Weights of a small GPT-style language model, trained from scratch on English Wikipedia.
Size: 9 layers, width 224, 4 heads of 64, MLP 896 squared ReLU, 5.93M parameters.
Architecture: LayerNorm before each block, biases, tied embeddings.
Training: a variant of Muon for these matrices, 237M tokens, 7565 steps.
Each number is 128 + 32 x the weight over its row's rms, rounded and kept within 0 to 255. Layers, rows and columns count from 0. Numbers have three digits each. The size before them is the row's rms in percent of the matrix's.

# up: layer 5 MLP up, 896x224, rms 0.169, rows 473-503, columns 0-223
# down: layer 5 MLP down (transposed), 896x224, rms 0.0562, rows 473-503, columns 0-223
up473 108:066147134142139119073043109165154095094126083147135165159126149147109180064143131218121109133199059147156111150079179113111134078109122096112133145158116161127110124166127196096157162169126144133192135094111114066157130134129136089156087096133088123114121135068102124113154082083167099112107151148142082131129105150085132163174143057137142124139151120155140162092152158129118140143092124134130098133123097068147143103066126163121099134181128165123068158113098132096132201111174130147136192130127094092150119164090192189060103085111165086144132153058088091096110137154128115084117150155131143142160081138177123133108184122144201135141116176105170125082140080153098118142112
down473 092:135116100095153233120136114140152191141106084146111141135125156110114123061074126100158113095155142105117138106125113095181140131137158142087175158086131102109066122069226093096122155122121124118104107099202105145105097136110067129095131117138129102133133135130056098138121126171094091116109159143132084166115176140198159127148133133091143088124156074078167163129127130193121143116131102112158106109142093126124147157154200192192108165110123176189127070152112110143158103124117116096141163148113165107201205129113113126140144142082087125181066179122162102129175139156076113125141137106111131093121062166128165070186146124144187135111132147102107068140127147104154119090090
up474 106:120083129128087117156070161203101159102124149101134106113170127089158096152152156123124160154146172111034129126208100114111044126133184159123034108097205139149160108131093108068120211141143100131113091111184146133112165125142153113116105145140134088159114133209224150096111109131128133097155163150124113183122082096122090175152112110100163115130102146144085140173149131157115164127169137157122110114087165126109119118069133119117168180094184126098100103121133080112116166107127138092139125110087158172129140172140140065128102120144181129105099156119133137117155092117052167096147143139110117049181106163121161138144144160082120114121099147105107192130197131118107098116132
down474 098:138117158132134120182176150141050173071100165097126078148074128167143078121127160125092182128108107073097178106169150143109122123109092124106080114150102131155181149133083141068134157121134105145057118159139178068078127147137069063099110064077068127204140107180128076160130109162149137143119123101187119072093106119181136155050158196165107113167113156089114147080142140102142126102112063116131136155105099110121118102116162123123152152126152122124142133233172125156129100117110143102151156148110140139129134172165117132103199161142107166103119132139132121144123107160157129110091104173126144105085126130084146168147174183120151111118114162117090143191178116127078083153173
up475 098:161147116101101160093107140136130128169194072097063090119086165188165117125147117166127127111174114075140115143069120155123151068133163152136166095122131152071141155119045145124096192150144173128145113161145123155185146134124166107156137125158160128110130122178162164130117102174132109118132121179164165151110169152088144121132094105127073148112147139110115143147182118148066116135095145136125178112148175084137145124134114084129149220065166120132040150086160081113144045090142131093184101172136132078107207160101152146117108118126108158138148148047111117092127124088134122149094138104129127114044120160109112069124108140113092100139104187122097117119082117164192069130151
down475 096:072105121133121089120095117119173175109158108107124100153131083168210154140194137072165118067102126120174110139102109134141138114100126197143089116079136158123108131185109075104119146156187071163156152149138141120143134125111161140086151147124083088148116148103136099111130163161075103143126125113103124165143072118132155163125100130154096094133103086124122209103131166141114148145125171119175110158120040189125154157049177089108129116151114146125198148098100096144148179155106106133195095089138158105125083191094033137124114131155115155124104111089112080141136185140138145133168127144148132072112106111122095146156111149149188121178097055083115058117140170082152158167162
up476 098:120140154133084149154118071084156102155102089161102164142162099125133164140094155078186200136130144131142133171110153094117148101084070110118164138138113170123167139168125129236084058171099136104135101080123168143133086118112119136108118129155209088094120155135142105188148086147132137130131139108147071173066152177048121103129162144089117060099106129131123185136168138159154155107179075106127148107122111074186128084158139134180102122136169137185155120135145109115147137124114116163159096089089160098142165149147158146119140159084200096152059156148147128069130168164074139146132128152109130119103138120183117124120133093073066112126121129091195139075103100102150168160092
down476 098:100147123131142127126115132054106093115124128146155159169074128105190119145129086130133139171160147128087159138118128144119151052121181154122083175017099121177150169158114160153100138168153137117139111088160164148035120097077125143159106146125097128099113107180150171152148119150107172127123101131132118171085082120089118094176094103100143071125096089107166098145094086124099226126139157168102093204188180141138155140133143132131112113106110110132105152146085109135091094106133089115204146135104069099076159134164138131178200121158163108074161148103114104091094104105134162145105106156168150082160158102133141117152161165138154152161114119074129116185122118114046109112166
up477 108:157206135181135153151159108137124173115130126152106181120123108054137086171138132129089181116183116090108172114085190124125079092131098144092048166151114188117107120176150122132141139116136157094109169136135175115079132110180110088077115156171136126124110146134071113092076121131105105128112107136144129120112095142123176096143168123134177153063096131146160180112138165115063116143119117162144098133119146139143089156089125104156135049161135093093134103142192078074172121119171087107069167118148147170174146139133131173118149103151095133155220160067131116117143137151143029092062164111113130154122125125203143101134068139144119115078135145093145124167133115176171119092111
down477 103:215095142122108169131164194163131212088112140048145115107130130154143128107187147091169099163158137125112167138112150156198168170109139201102160107114060085117099068151131184145095108109174131174112211094115099127130125144149103150067164077078093152137184186133134081127120169123086094153152117147091097126103202085089142091088137095129163136154109109118118092112138118101169060145142124152130156063132136117130110136135121126217122116142084138154159074137130155100092099066125130127186121087108140122145125126142126139143169069111124105148127104139123118102125149121071103103128167100167154165117103133088142070145115099142107175121112156142109170197119136130105091087130
up478 081:132179102103159111146128144211081130140101160146245168151155182083118184124141117104153028044163123092156092112123137138159113137143110119139130123171120127117116116091136168129155060094072114130104137105110156096141162090113152108136106146158119108142131128104147150193139186121154082115143099158166132100106125133069103156102140103147120141147169107108106161066112103143122058112130162119139119136154117154173202138133103136211141110103077122140140071099109113058084118174138087134134176103098101133110203176157072162121123089165080102126101153138158152157140091164178121053129096140120126097144125125086089122105123151070109132148141176123132148193146106107144133090160
down478 082:094165153205100067122136165133178191050123085104126131073050139125179105164060089097172154151144125081089143125143138175150124116093169144115196132119187164091164153109134134126119124123107167151131087103111166115109115156126080138155176197152139139137165093167199139155145112092137187091094117085174173122119078145126160104105158141099135145117107168100132116140162145168087114096131066137055148144087154089138109110147093117100103082125115096135129107154132119134143086164108130151095131099168079157117193160145072065117079138093158128095126126167157139146122071127078112168170142119144112138118148142178194097088173153145147151112101089129126094151117117132089123183071
up479 103:128147193132091148111115130096131097088128137177146152100172147114121144135174106152147155156163118082051128098108160137114119125088104088155080141098094121127116197164158094125129134092166131161106135070099105115134154177080135151125054096135177167100121111122146100058060107123108210135173146171123136160120195194152153119110111161155115132076059077126099121098154147110082152117178130095154161149136099151157101143137102161072116179106145060155139154151183165082086147140137131094156136074097113145149148144116098166136144063082109133195200129105112119108136127101163109170135172131084192148129124208128101093158117132115077099076092140172120136169154126118134108157088
down479 090:121154056153111123161143122154138117083182143158150147101177144141131101122130137115111075111154073118118146133118110119121087174139099127173125130125101116142121123069122116128104159184119118146128082145162138121088098134155123089146160166087154174124135111156158139130143099098129148121147059115101101092118078114160116113149162166060188096099093165096105159128194107098151163157132189114125039162161087114172137140156166168089154154128111098155081146155150235138084169109097066087103180155137144149152066104116105146158103118110119072116079152075163065126072107140085217166132114082178134127130121116197126113133136137076085146136100189153172179117127141128163128175092
up480 092:206119191138090124171124144153131115119113146109146113143200142058070080135135124185156112139097142144136127090155112162147154071122105121116092177067088099124139182138058162161148108124115098141157094175137129150130123122066102170158099108094099136150099117125109093138138073200130066153114148183081135197123128089154116180130144082150136123137118090099151073100122108162115193106153131097160118141135169115164086148141134134155139077177094122136124078133151105138099165145071164122096062099095132117114149156126092138147114170224171119133094175119124127125113105152112099104133125129077181140105137168158070108126179065173167117129081163155125163173094064119137086161176
down480 094:181115105180144136160109177140097125159125122085088105129114153111136102119162112080125145099153155078099168174122093117124152108163137125100101064167183101160067095227155139095135135113133100154134143154158155102135125101117187119135187144092100096167104138158128179148087148058172107113162145112131169130113183159108061091125099165092120164163111116112090153170124151156105151162148135110107186100137114124085083151108141139159076168089173174075069113098157138163058117086136124142127112071150074118136192136085122098090170185130144059134127097152105119173161030088123105156130156166141143162105188089133095116091176116157140108142126111097133175161137147116140086141094
up481 103:136110108130153093107151157094145135135101058094122080121128154114122200126116148156088174104052111177176140103165140100160152099107150105106161074126109116138118145215140078110140157093112117120098117115141091128155077107117051128114089137113095156070127188107167096083152127135144127121157143148139108173136128098092157106091163138104128152115147139074106131147104157093171164106133141151039172171136029102058190137172139214129131115120121142131128128124129177121173116132116184105133129121085143173167171142095146134108121187157140136084123120091085160148097103120142062181146124110094149111121128149152100135139129054071186104109155152092129096207137162185150145098097
down481 107:112140114126103128107175070111083166149086124106085099213106109053148103106091159123136124106106143096172128099184155134118099051109102107071112131098154142091170145121085040102149125091121156183103164196055122140111158146081156154104109130145146145180180175109152165175125099151131116119161079154168171101199107107111198121137152097152166154106136129134184138146110093083138131163147132078130129108137085077155120134170105160120093141150137150135170125128177138108193139190124116140171102119115105160063127139083119112114073171126162128163118135138113074136081154116070134121101126137128094114146208080167146193131110102162114146143183136108150132139162094124093134072118
up482 103:126163116182116135157085166059168154031112119110129160125171172127151123140191131086133154122103179137078157051182134132089099092114137136166109148145146102095145141159195094220078159070107140119048112136092187159116127182129086166152129111114160139110141085162127093168110066133164152114119075102141134143093153132120137132153132132119130146129100096137093105193123115150108106082086133140154113140138088130136163150072094184092159190164131100152120101129126139132167126166147137111123163083116169155137149098104107091143146190164124112177168128124138110157100095124177103126130088110155102100149111166083081132110161099077116104154045156168060133081067133119157143095131
down482 102:203105152103129102076150071061139071170124143108084145129138112130078130101226102144121090125107070202098111138162128119161091101163127119179145132163099173132163131125107142139131075154077121149225145099123127118138156110131130130119162158126116166124079115141161092102144138138197127108214149157134081156133130162107106156157104157102156125115080125125103114166096069114090116163185065094175148118182160141130080155111108133133148180158153113146139163113151170127155111148103133106155094106117177087114182160126128151100108084134115185066117141166094105126113116157122114172104091129039136156144104096122089131159156121111136132109125178080119071137115105147127134030179
up483 097:151100123165115113107164132135125153065139145156114060187110140130064143179137143158091166103157127127173159109141189089126152074131112150120147139117107180092118144149113148144175047117119172092110102088177099103109097118133072127135084114119116101174081091067154138181084154158106107072141160123129096123142148086120153144105083149145164138138063178132140147139103117149166132109155120116127089172177134112153113146029104120142116114159094079118160156136152111120143133140134138122124204130152118149142102081044125114076154130141173149146197153132121153218138107139127085131217103102177108125120173084096158185178109139164113151070109140160139055124126127075088117165144
down483 095:118112128125108114141149089121129164146148136114132155100106158117129134120100139118127107130022147188146157132082129159124196141072145162118128112140134111135190137102115198117122139186113130142104152078103124107065163148145122090213176081133107163118123148108129160166098106109113112109052140145109147108109152149071105162115112086157129155158235108125089174085174150110175064100157138155146177154085095132100146077159138093127172135081157153125160142125109137113168051037188100115137106145109126105099126110125145146182126157128100148133120093164141118082130092055096117141136133111121119086169121163127117126128122136142148144164239123116146174073153179112156086069095
up484 093:143094147133099141096146129088169142176160132099157101059180127122156137141183099109080144123096114146138153137158107137142119141112125123097161073153137114121133122171152128186073097095068131130049089151107103142109165107065158128071125118182145118131124099139164149097098172115112133091127074140163089138082152102059144149131123090125152140182138160118138136173091128074048116111126129088106148143133188117164126122156139162182174181153100138171158131115063195120127131126120135181156187112175107062143057133126093134177078144151086105098050204137133115097098180118133102121136161119171147184117133187159154063176122101154138119078106144130106105096065143113130103156120
down484 106:133088072087190132153166135111163103134105123139108126195168126147089150161115140132103129153114136128137145155099133080133144171118077095078061191106145150125120054162146110095149150168177118100126104182119153106122116093140137093101096101128106119088124113140087095125162091067099099128176156105112119146173128178155178140130171167050165202091146118134152145064093123097097063163171082142140198119142110184135111166094140108146092161100122116126082140128161149127082144136147117079049158083130119163199090134140133146113142204141104150175105182104128141151134097129151117114041200176145119145113110156107114118135148095155116106129103141114117169116214116129157108144074
up485 089:124171098074131132169196151156124126089143122146112081145165138118143105172104135078115152115144144083171136121216146106072125095162106185125104108052163095143102120135112090193129163106140186116151141122130061167167193097112153130125145168191114129132087171106112135164116121133109112148122106126085135110191129082094108230101094091129143093185152090064141120137131129123094120145072118182139166090171073146053189099162101114153134136084119179147124163111122125143152136157131136178082140128137122123107085136109157120108146107126128114112139124189125094071154145142075115100127081094140197138075162071155101116096147121107101110138090177190169141098166114100103159163133
down485 091:124162115174091136164152122150130120133150123174107172112170126144112149143064126100177107109152195151118199056135151164169129151094134157190125111121180182137089173156118107133125172129141137094110139124135134064102095144169162122062095129109102158141118088126106156094149079131096191145174050155162166121117126158145066106119090186158118158157058104133161129092137138113128134095111129094149157102114107110016148158125128164120148162153164135080148080115082107141148163139132177101120153099098084125091123074100105156147163146139138111123154144131189063107160149202127130141159087130107083129106084205139096121125150076105097174128134059145069112144093132100182091126127
up486 095:185076145173114203101114090131138104149158151108135046170092136172130154115061154149127073148082105103159186094118086128131066176127125157146123139097105138117097146150122112105177126170128137071113140120147144159210066104106118123130125113151160166139095099162189196132105176200166076095128151152139124136129093111061110109174133150099137114115042127131157126139153168105072082139193130127127099146158169118124095136147126131124114105117125116128119108186167115133158140103217116135129174115074104137115142139116113112113095143139114153102162180109090126171175089165087130129111120116105096113124083105145069100118148156078050151124125129075148190199122084150100135175104
down486 112:113148154117124126099047113148158192128148113130117148115076074161124118078155128176099135115112132196145149106101130165142092116147093147140164166094139051124104134063108097078110110174170137165132171099103122139118107163188149193106118095099145095107180165138085104116153114151174133160100157116153102105115130136145073127211105140121158096175105133149248140145111114082144106152088133141179098076163146185108151104138116115139121065097107093116140140133161121077063185140140124154134126094111120132092154118100153139121124156113164066133099152102198146133138156133096109099121116191102060155102149099117116118132083047180172122171137167123156124099139113080177172108160
up487 108:108115150108101157139116139129133124123136156087118117138161099085144128177145104154102191142180107127153096170173151132200154128121103127128145171117123170107154180138113143196120106052103142165066140170122097110138190167174119122110140097121090107143105147150158157021128089157093140132175094106139085164050140089115149150140166198116065147142137140086064156146147122106124128138140160130107148070098212147103082149134092161114126114157136084083054108159161083127106129146130113081109126150166156116102099120094147134141108110108135104124198129130088117150145196127136133112190086053123181080093213151081122146113119110134121133139115095103147056138169141123068124109142
down487 105:135128138084078106094125155085103112140157174139104081114165133116148140171146142157193143193117162130138168126166201102120126142117088118084141098110096128132074166115178166115130175120170159158101138151133076110122155142061117146137156043086124111105160141146154077088103145146135169149163116097113102149113080148072148049196165160104095124150100121140093128126125121107156134069118091136149112149123124231123108137171121147141122111120132099083124113168154077121108145032128134194131054133103121096105115155094163160136130142087133144083170151094167137167168128090148093142161116085118177069127110101101194158138094101106118104191138145172103117099185098122180178093123
up488 108:158098109104105110174165078076169114147163092183134149120164103120112160141105116104071124146077153160124165151104076147127078153142126081083137099119122108133147125150098143145185147143133109048130156119065159159088151114101093109091095143096145139165100117160151183131144120104097135097135150107125136148054056116196114142169133097095090147178101099122140108118160166143145094203115106133091115193134108126133092119088130189140178124138126090174155119131171118099158184148142131179126163150115164120101136141134117155071097087136134140171092124105135105085202147203097062129143136201119100131167075124110139089123113090155076164146108137118101134084138176209142165174048
down488 104:136104188147133116110125175156138136123147120116123125061102127180111164123168054150125149094176098206182107090147165123158208142196100133074143093122101110130129090118104134123155113168174195164145128079119144160097153123136108149130141175107064147140121132110138116154154099158132081160115153121105126051104129117121076192114120173107133129112174179159120088097114171094134161075154104163132130112085164087141116120097116127171124135121130169100096163173124146143114176059077137060176116114098125120154214113077069113098138149151159078084162134109129117149117118122148111098181079044149153168111147111116166046116128174143166127111119110155142150137108154070133119077092
up489 105:143162088137146133147084126122150123133117160103147133117121129139118094146073129147101128173139123100158120068133183163110080143119125127127045126105114181145152170157111159120153120105182131041131147103157121124135186161132127091105109187148149088158116155143197138150101088123110128136112091096118195086157156098190134125060135145168105114075113107164120061165069084109130157097095124147201136150134095112214100085176174093144138123165134137147154096122105057099165154093170149120110153088117150222094093165183097115145123178083076115167170081123115131084164072117159098132178128162165113097139099123101145142140090149052116135139120120089151117096133151125116149195138
down489 092:152145188149149143085110084076168131104113137089147087142132158102096170104142144117113111135143106173094167133140122138094181145115121161035123124163102104137122154108098158177076138112120068150096126134091099142149088115160178099102074153106190138219163154079139142073121108165096126152133094091141121122075138100158054166121157148127105120111095182166134110174128115105134138180144221077133083072100085131104127182133087153097106137139090148105040170141176157074123078138115105116188114149140066101106141085109181157160130132162121135116118165140188111167150114127095135158123162092120128150150131161178106129117111147138118171191144152092058137178119143105167123129088
up490 089:118156090127139105132122090146130124112128102096176096101183097108100160151144129108099114116116163120106148048135164107181142091130114128093031069090211093168122216134132125124141138127189095135131131115148189130074149126194161096116086152145112114145127085126084119129129096080149183124117089151115142186087103094133108151095098135125104122140077128106145156192130135089158091091116199174109136078122140143183185048164074116150152130151110132155080088146123088108136154079130152140159126134189109146118169081125164155124178094149158130123161125139088174139121140156129106146134115105137107179085171145184138088095150060142167107083145155171093046085137138106144116133164
down490 099:123133114108125135077126160189120143095136124193141223093142044161168149162139167158119115077116108147173106071069102104111130173151124134091122088072129117113152180125142182166189161095173124173123106139126087090087117113097104166154137148151049127104115093096139136152114145101115094120170116110124169113156131153144106136088090073105130119181082115162161095123106086079153077089151140184174132188105119114147087122169073133142083121146141190165134118136145098107092114078124186146112115086140149117122124097113175138145077115189121137169117132130182149166151094166140118163164083137114182194122098129134136173104142094069060144116093123152153043162155115112130134134118
up491 096:183122176099121164129129104147151141092152108067182160108153115128147143136146143169110121077199165090144140088077154097104148112129176078118137135098106120093169111119115175101047151091081103142116082090129109088117110122149111143133135148184147136110118187125120208138032078131129186085108157141159131141119133094157157094098121110121124100111119113114148126198133078168164144169108117079137085185143124157169183127159112118096121146145140146076117145126144165143157163167122156065123153123142132174061116206102165093144136135179104130148176143186087163122098101106142164047157111187106146136151111121126140125142103115104158073140086167051104111107144057123109127088082
down491 107:092088136133144127079154142108138100079104050166083115138117141074161182102148121167117083098169086119112101102113110142128132149125144135125155138127129111124110098108142164118165172170107114161142169132141154115153112105172149052106082104174140149198117086127100093142161136129132106145166078086130087131130157105133073079097114168190146154112184171094100157118145197159097129124199130147140173141044074082113148138125097102136126116106130188104100184177165158117196185159101147141106109136158095111103198145054108165104154141087133105133073138065151099145146173149116180172062073078091125154172112162117156098086180106128133124183117098135136137141123141105142123171120
up492 099:074170109145129096146136130085151165121105176066137131166128116156178135108117168110160205130134077187106134109151148144135150090082115137132190079102110103123153174133189074147073146167161170127110156126065100105141070157137113127087159116149125083196092117139107146084117190155114121086120103103083147117067138135138105113125124097127107061134100180157096143126206162166104154086124088113096120132143134133155140167128089120200113050173131108120145106106104083089135083148118119108094088161119137171150126158163146154088134064151129144181126142075114121175108124136110121190217104126138134041174164108085127134116157151146115125173073078127146117081165150094125137147128
down492 103:181139052129138114185139119115152113144044171116064201050096105135062116104147120078126131087136161105081133094123155108127142171139127097070178171118134155134165170173152111137109144098157133138118117157096109099130075198156081148110159136165138140117107175128081151137159116113093122094131149133148157150193090158141112155098142102113152122120122103139048149112070152110178148122123102128141150141177133177106142099143127130075109212144154136098132098093191113120233108099116136115116135169159104121121105167122151122100060129187075092076180208065114119147132114131142143107168144141118060130102114123125150114133144173103114128128168182145089126134095111140155081105109
up493 093:110098072192189146113118104098096084115106105105142129088114106141134114138123093101126110111149113118110126075085114102163148136161101072070122103116091149079141166146167125135072102125191123176110129188080152166172137122153130183125116098072138116126129107160133176136131094135107159111107062163172075194135090114160157069120140156135130150082146124066106119124113117135127116150173109131172192218149114107172149107202154133099170133121136133086079080159102123105136169109102150154160146110163136110147102084109109098128163188160110031105138127141118129129150141111144088164191120181110122089150107164082171117083184113137144143112162127165161048060161098128177151166151
down493 096:134109124099106102158077120127142096161168149120141086146151133167129162111157130104129189167153116180155138140111091091153129115146138141122185142154140172141099183139128198131069186110108113064138137144146091158129133118067142152149175131086145126137133085141117096128123134134200183065173115128129149082084137096091147127142137145160140138066108099154119118095124135095146112148168097133090204155130103173155040127133128185120121131129132150178178124119184140163139115098129106144150135094130171102114169131115104097164121116127115170148117176036101119083145143137146101168014148162189110048120071151116128155067130125125124092082091154122095123093121087156033070111137
up494 096:056145182147099035111136184161104177162209181096113166114131133145092089139124153126195046127103142156134154107159145132114105117142145140173145157096156118083117169069203122150062148157161114138141120087092115111115095119128057120085126107082119171070113141130124122120141096160084136157138170113101147107207140130149061154150124079092102183137089175146102120132107103139122145135113112125112190135125102133121115110077090121131163118143102109143145169085136093128120120158068130189138113102168078171142160143133159140158113082142110089142159108206091128118087188126136154151160129161138181133085150114133160131111077168144144068106097116170085135159089095157138112058128
down494 092:116144208093136211161103116069113102104107140152148095159124128163156145192048176085118124132114091111079120113119068130110119174158120122194166068103132138115111125104148098125130160103172125119120036156122173164105154144157106148149037132173111108151103094151127180083176183123149132147110130132135109145096147144096089054134153098078106130141071109145134096097148122130081146149112189129167088108088116092068153110143164184098125118134148072141146134102144122109127148174129074122169123120168194114138107147143092146205098141103130122152102171113151140067124107118078103129158109145106123141137140099122173114132156160104181130156132161167166106130191094215109081122136
up495 099:106157123121110206105118107114078099147103193136116140117185023137112125123033156158206120148105053097167105163117104153120120143181096100131108129186047154106112108114125117165131121156074144136154165126106122163131129132152110156167133148131088170134096146162113164119107129143134057167070089124153129056143160107135108174104143128105131158092078144127158100087144160177081125131141093128101088100126083125081108109146127144072155108114177115139151179117174100114066145161154166121100123149140128137225117180140085147104157172093125110086139137067112101138182153155133108137116163191141121093138116138126096165181143102091125097141156181146159128058104105108101137146106
down495 115:140163156082158183113143121174141122077116199139104184142128090128159111128111185152143116180102128098195102137078145138144134124158160096118131153137143128173129199106170105101108153118086134168127149131113167135087075085113100129162093081131161164075155134160071138119125130116151136123141089115142146111162119183131080050127130101131134103130159154197165167134114098073113197121067131133104098126149163217133178129150124131099098182086124127102140063112101047206089131087074182129127116168109092080110079138139127117130087095125149176146088144133125136144124106137098084069135120124147145124120168111132156111075119102138094111198076167105162057129176091115128178124157
up496 119:134086138140142100126113131019092103154072136150117181161129143111127155105103172106120142161077143133219110114161114155133140134196141138079142069176127154119109128073124141154123083168146123187115105142128103124106176177141165086147042106103116141105053110069178048125138114157122169112123120178150105076115147134084127143100143143134122130104140092078154087077167184072119136130073125138086134186137090100136117167117128140118133111152160119055136096121162151161179142073124159103188096111163150167151096140115143162119119150116174130117079158108154149070163171141154161137124139168115128105180095130158152099170132114067104157141153177156135152176203157132141154116132
down496 147:115092166126180110130129148067093086140084109172105141139194135129119130083122178139132157171128120148234125125140123166144125129158126118056139108154097159147119136000105161114125133162159082146151147113129126114130188149139116144155062131138121143086108108114109083121128137166134157109121129185158117060088152113141131148126108139107101107085139116082128100135148113077179140143105120159123081156161118139088101163126130148144123118131178129041135083129149091124123110090106164155146113152153125150136036112118123121145138141145146146118097120145158161098118174116123125119114110162106085153171105084145117119135097164085075191118169135165136131154167175122121134193140
up497 102:220094152131103093090073115109153147129154121075103117130177176080107176180188144104108131147108130146140125177101120126136108092126133153126136166091112177051154122166106177108109126075117100139169194083153116178079076132094181105139143121136092167104112107118188225091115085107207133105130087146139079141169135162142124109173088112136117154074101127090183134170099104115128165129136128141098152103085144112163139118150137141181113192146096136157103109149158127096112126160154150144127128103151169117126134153091163125064073150123114116153153146089094175156108131136157127100044157191069093100135084118150128104114095184151052136151152133148132175140135102140098173169133
down497 093:067191098090142159096130083102146142098098078070129106137121116134121120057184184123131113118136158136117098135167076131112118111161150100097110139103145157086176153132113101108098143114130178062125124093107156137159150111092136133098134130155138101082157093091112147103185138098108106165136149131083124113160166133125113103070118170137149095099169084150159092220206105145078134142144092114066112179133097130152103119123131146156198119159102160115149172130132106119078195140189122091156161101130153049149127092077135087108161166123116099161126164148170196092104142110149153137166169161070126154114130078110163149125148146155183143201125158129073179042106118166119092120109
up498 094:117108191147142110177118038134132118178113109133094132101141160132099111130147091114218127169188101128078169168123120131141133129155181085085082096084127107146102076129143149123110100159154088185131056139120169096132145143145169128098085112097116106102150153149132094145169155131111158156120089093127176106116121160150146165110083087133115101080172142115089189098106112153153097127147174107094154188124080072118176089173144039106080149158121115139160176080160119100206110095107169129116117158236183174082156126124142119122132182087136152086114167163158082150138091124094141121131112123128117197112118124125137117119176143124116123091117123111124106069149105084152082139161
down498 096:151134148079122093164177111144130130138108122131124094185145123145120035080143155170138130147137080154133150138137106127132117122112132146118110117141188136214175118138111096120126059060155154126117102121174139118187138114102148119194109153177127108171135111110160155114193121141126109144113122138095159145211053115151147113112110137156051077100105096113068166095123126130129143107100097123077169047108100131106085129110095106067166160173098142123139112103079087122162181171143123116078172131131163166113083104162112126153119126115152092146101092184164142184126128110064178122156159116166176132172139099083166058116055111066130163130137163148137180124130092099133166163146
up499 089:157042134137115166140170083084180141181096112095150125123128055141165096128074156119129123166110169124146116178127140153106103060211141129118147154111158183128123130159171086083123124051123103096073175132134131167127133099124118156158115122087182045204154112111109114157124134106139156155137166167143114150072126115135127205084173154133090148163172178127174139083162115119039143099115099117130113166138130149129145078090118137091104096130130102102173111116113101177074153153125050110134109117194148109132165189135141128103115161108146112088066141175090106141131164103103161124131110090133148115110128166094129118161111144146089121159129114174049159183165104104138119155112
down499 092:120143100124132136174123125108131107177174136099073161172094106123135123131060104084147177131140124151089113110163164121090160150080096120175104144158123124114139130116148096113064150147150146135096113163155132097109108174131115119090161094098166158168096150131149113160098140132104141070124136103139162136081108106163076100155102068055157121141138106076179136158146137196129164108199133093154158098131113183163120068108091084116104128131189133221149093145143110086172115216153087162050085152094144114088137105159118096125089126109097138124133124204168105175229086130165121083158101062114172101116183143158153152128085115102143115155161109121100109114086149141123168149138
up500 100:099151169146047141196135088136125106157115190096127123151124170179142113150105122100140088084168153099168098166113102149146172114084137178133148160132134081150124158124203122135180050129158075188081118087140111141119140154142156106089156132073108148168163057134105196157103136141105166131120136115144169136115109017103128140149094175100127090135104122148073152199126144119153122086153098087101156105129113158109122127182095097158076103180108123101120106133190084119175202169132090076119139143137100142153115098136143146137169140142107146114119139083177128092123085174076158134148139144110088086103098094117131078158118140045101121110108121072114141139132135152150117177078
down500 099:108099094141127052141142107178085137121109128174141067148185127145119147152157138141125215117073082144109123156097126089117124131151099160128165178167141154112080149176117132078124159123096144147117126160138099105099098106152165113096151182111095115138186073126108083102095147173106134154132174081138092131044112107151156169161161127112124212147129123080129125178072093147159128146139198138114102097101182206097159155159131145135126085095137118114127109093115068138130151106173068145134135085194107147112138186155083198178146094140082110119189091085102114119115091089130120119162127118140087108077132124153104076135159158143140098089136157082130162141180096185132124085174
up501 102:103128100143144157172142112143103073089179111095169095140161218136139144125099112126116177123090158064128128096097137124092179072148105151122152138094131101189149105119104141119170099087181147147192055119125165088126193200151152091115094171100118121150141137129091039112087094128090142118128090160128090094108126101161151118176124130198100107148088144163096148154155136166128111114134180143092085072110151056138142126199131110117129124122165106130097103172125150139084163078142180109100146140123109117139193066097128133167094181169180119047130120092155160117166093178155125103139081158166121150167180130130124084141117073117117145174132128116107123160134132144087091124088
down501 109:150109123167134203122123092107141183155127154062169130122107169189126119146077135137116151147126072144106157090164157087112063134093060132135122068137117183155104113166123140071112138163106132171113121128103082090145058153103113132149087119152166126049176121141111102149088155160098126109131144140167099123069139119065165100152157092081146161128063215127073111151106091159092139153113133156097061080144144118119154129101086120139175161133151202186166159150131077160119140148134090085129104102152114095149183114100071072151137134130133104114144137082160148158071083129115095119161132150126164071121115159153099118137175132154148133140111174141115128184170116176150117188172
up502 110:089118125163142135124154171095068140136168133155194106136084106104210107158138113074074102110111125148118148105112143162130127206108173085112055096135169148174089203135160100062102140165139187122143080163165154056176113161139079148144099117126097153106134154062156121159045146131140090168107073102103084162117123126070117130119165142166126139079138124104124144150114191118130098172087132105075132123111123073096150107139124118142094114116130147106103147201157198147141129166060176075127122171131171133133148108100118094139123165124084146137139114167101146101111107117165138162164128126128142072075130124157123102146129133058077093146190138128155107133121180158157150103081
down502 093:149155123109155109172166101135130162126127137150108083137142149101156139084151149153139137185125150140047130139168124139096176088134130089069099105181094120111155183169153094151144186114117116168091108112157113105087101125167086144132182087133121117168152096109086133169133184112104124114087193195141140107082124133118152192081155098114205152127113120051121151141156192145148213176172157123151141124113093099172134063181117105139172095092120138109126164150094159153075104099155082178150111117132131156169154136066074132084056086078134119112135153155090079091134111126080179081108107123117076129143152065124116144134103169121138173155102078128139143138143141159071127096128
up503 103:146081178136139166109062136135081131166158097126165191054174074111092176087140161149107161128102185159158171109104133139125093156154157123189114112159150147103198164116171120048089138124145045102130122129134059160112102153140140155149154106156099183098076117090144112102113142078136069100076105139143152140109181174118186181129143048131115114167152126165148129143106172063133145126061140150110149136116101087106171146126152176118066181141171129071136080094117082085103109131099143135097106161143127169108136109123095117137115141127155121149135136125150109096119085121128118128125098121109153173156110123132213105150079085094150119111154167123187154178139159167080130137101
down503 116:090004113147114112104133149105158183081135083169137161121162138088197123074140129081054104132072122158121137115146191118145141110148120148108132160118062116225113183135171190109128079116081137100142131145086114153126098136130150161137179069113105147036140216156111080184123139120155131125148123179107129139103187174190145150094146066140130098085112144162164124115125082146139101123170165112083088099135152098098152113122096207138136129118154157117087120164111095150120117112130148136095110131120134206115160109124119136142143141150107134118167135142076126074099132149131149117110079106153051134095130136113128100089143131103097156110153118187135112147114141178117165104144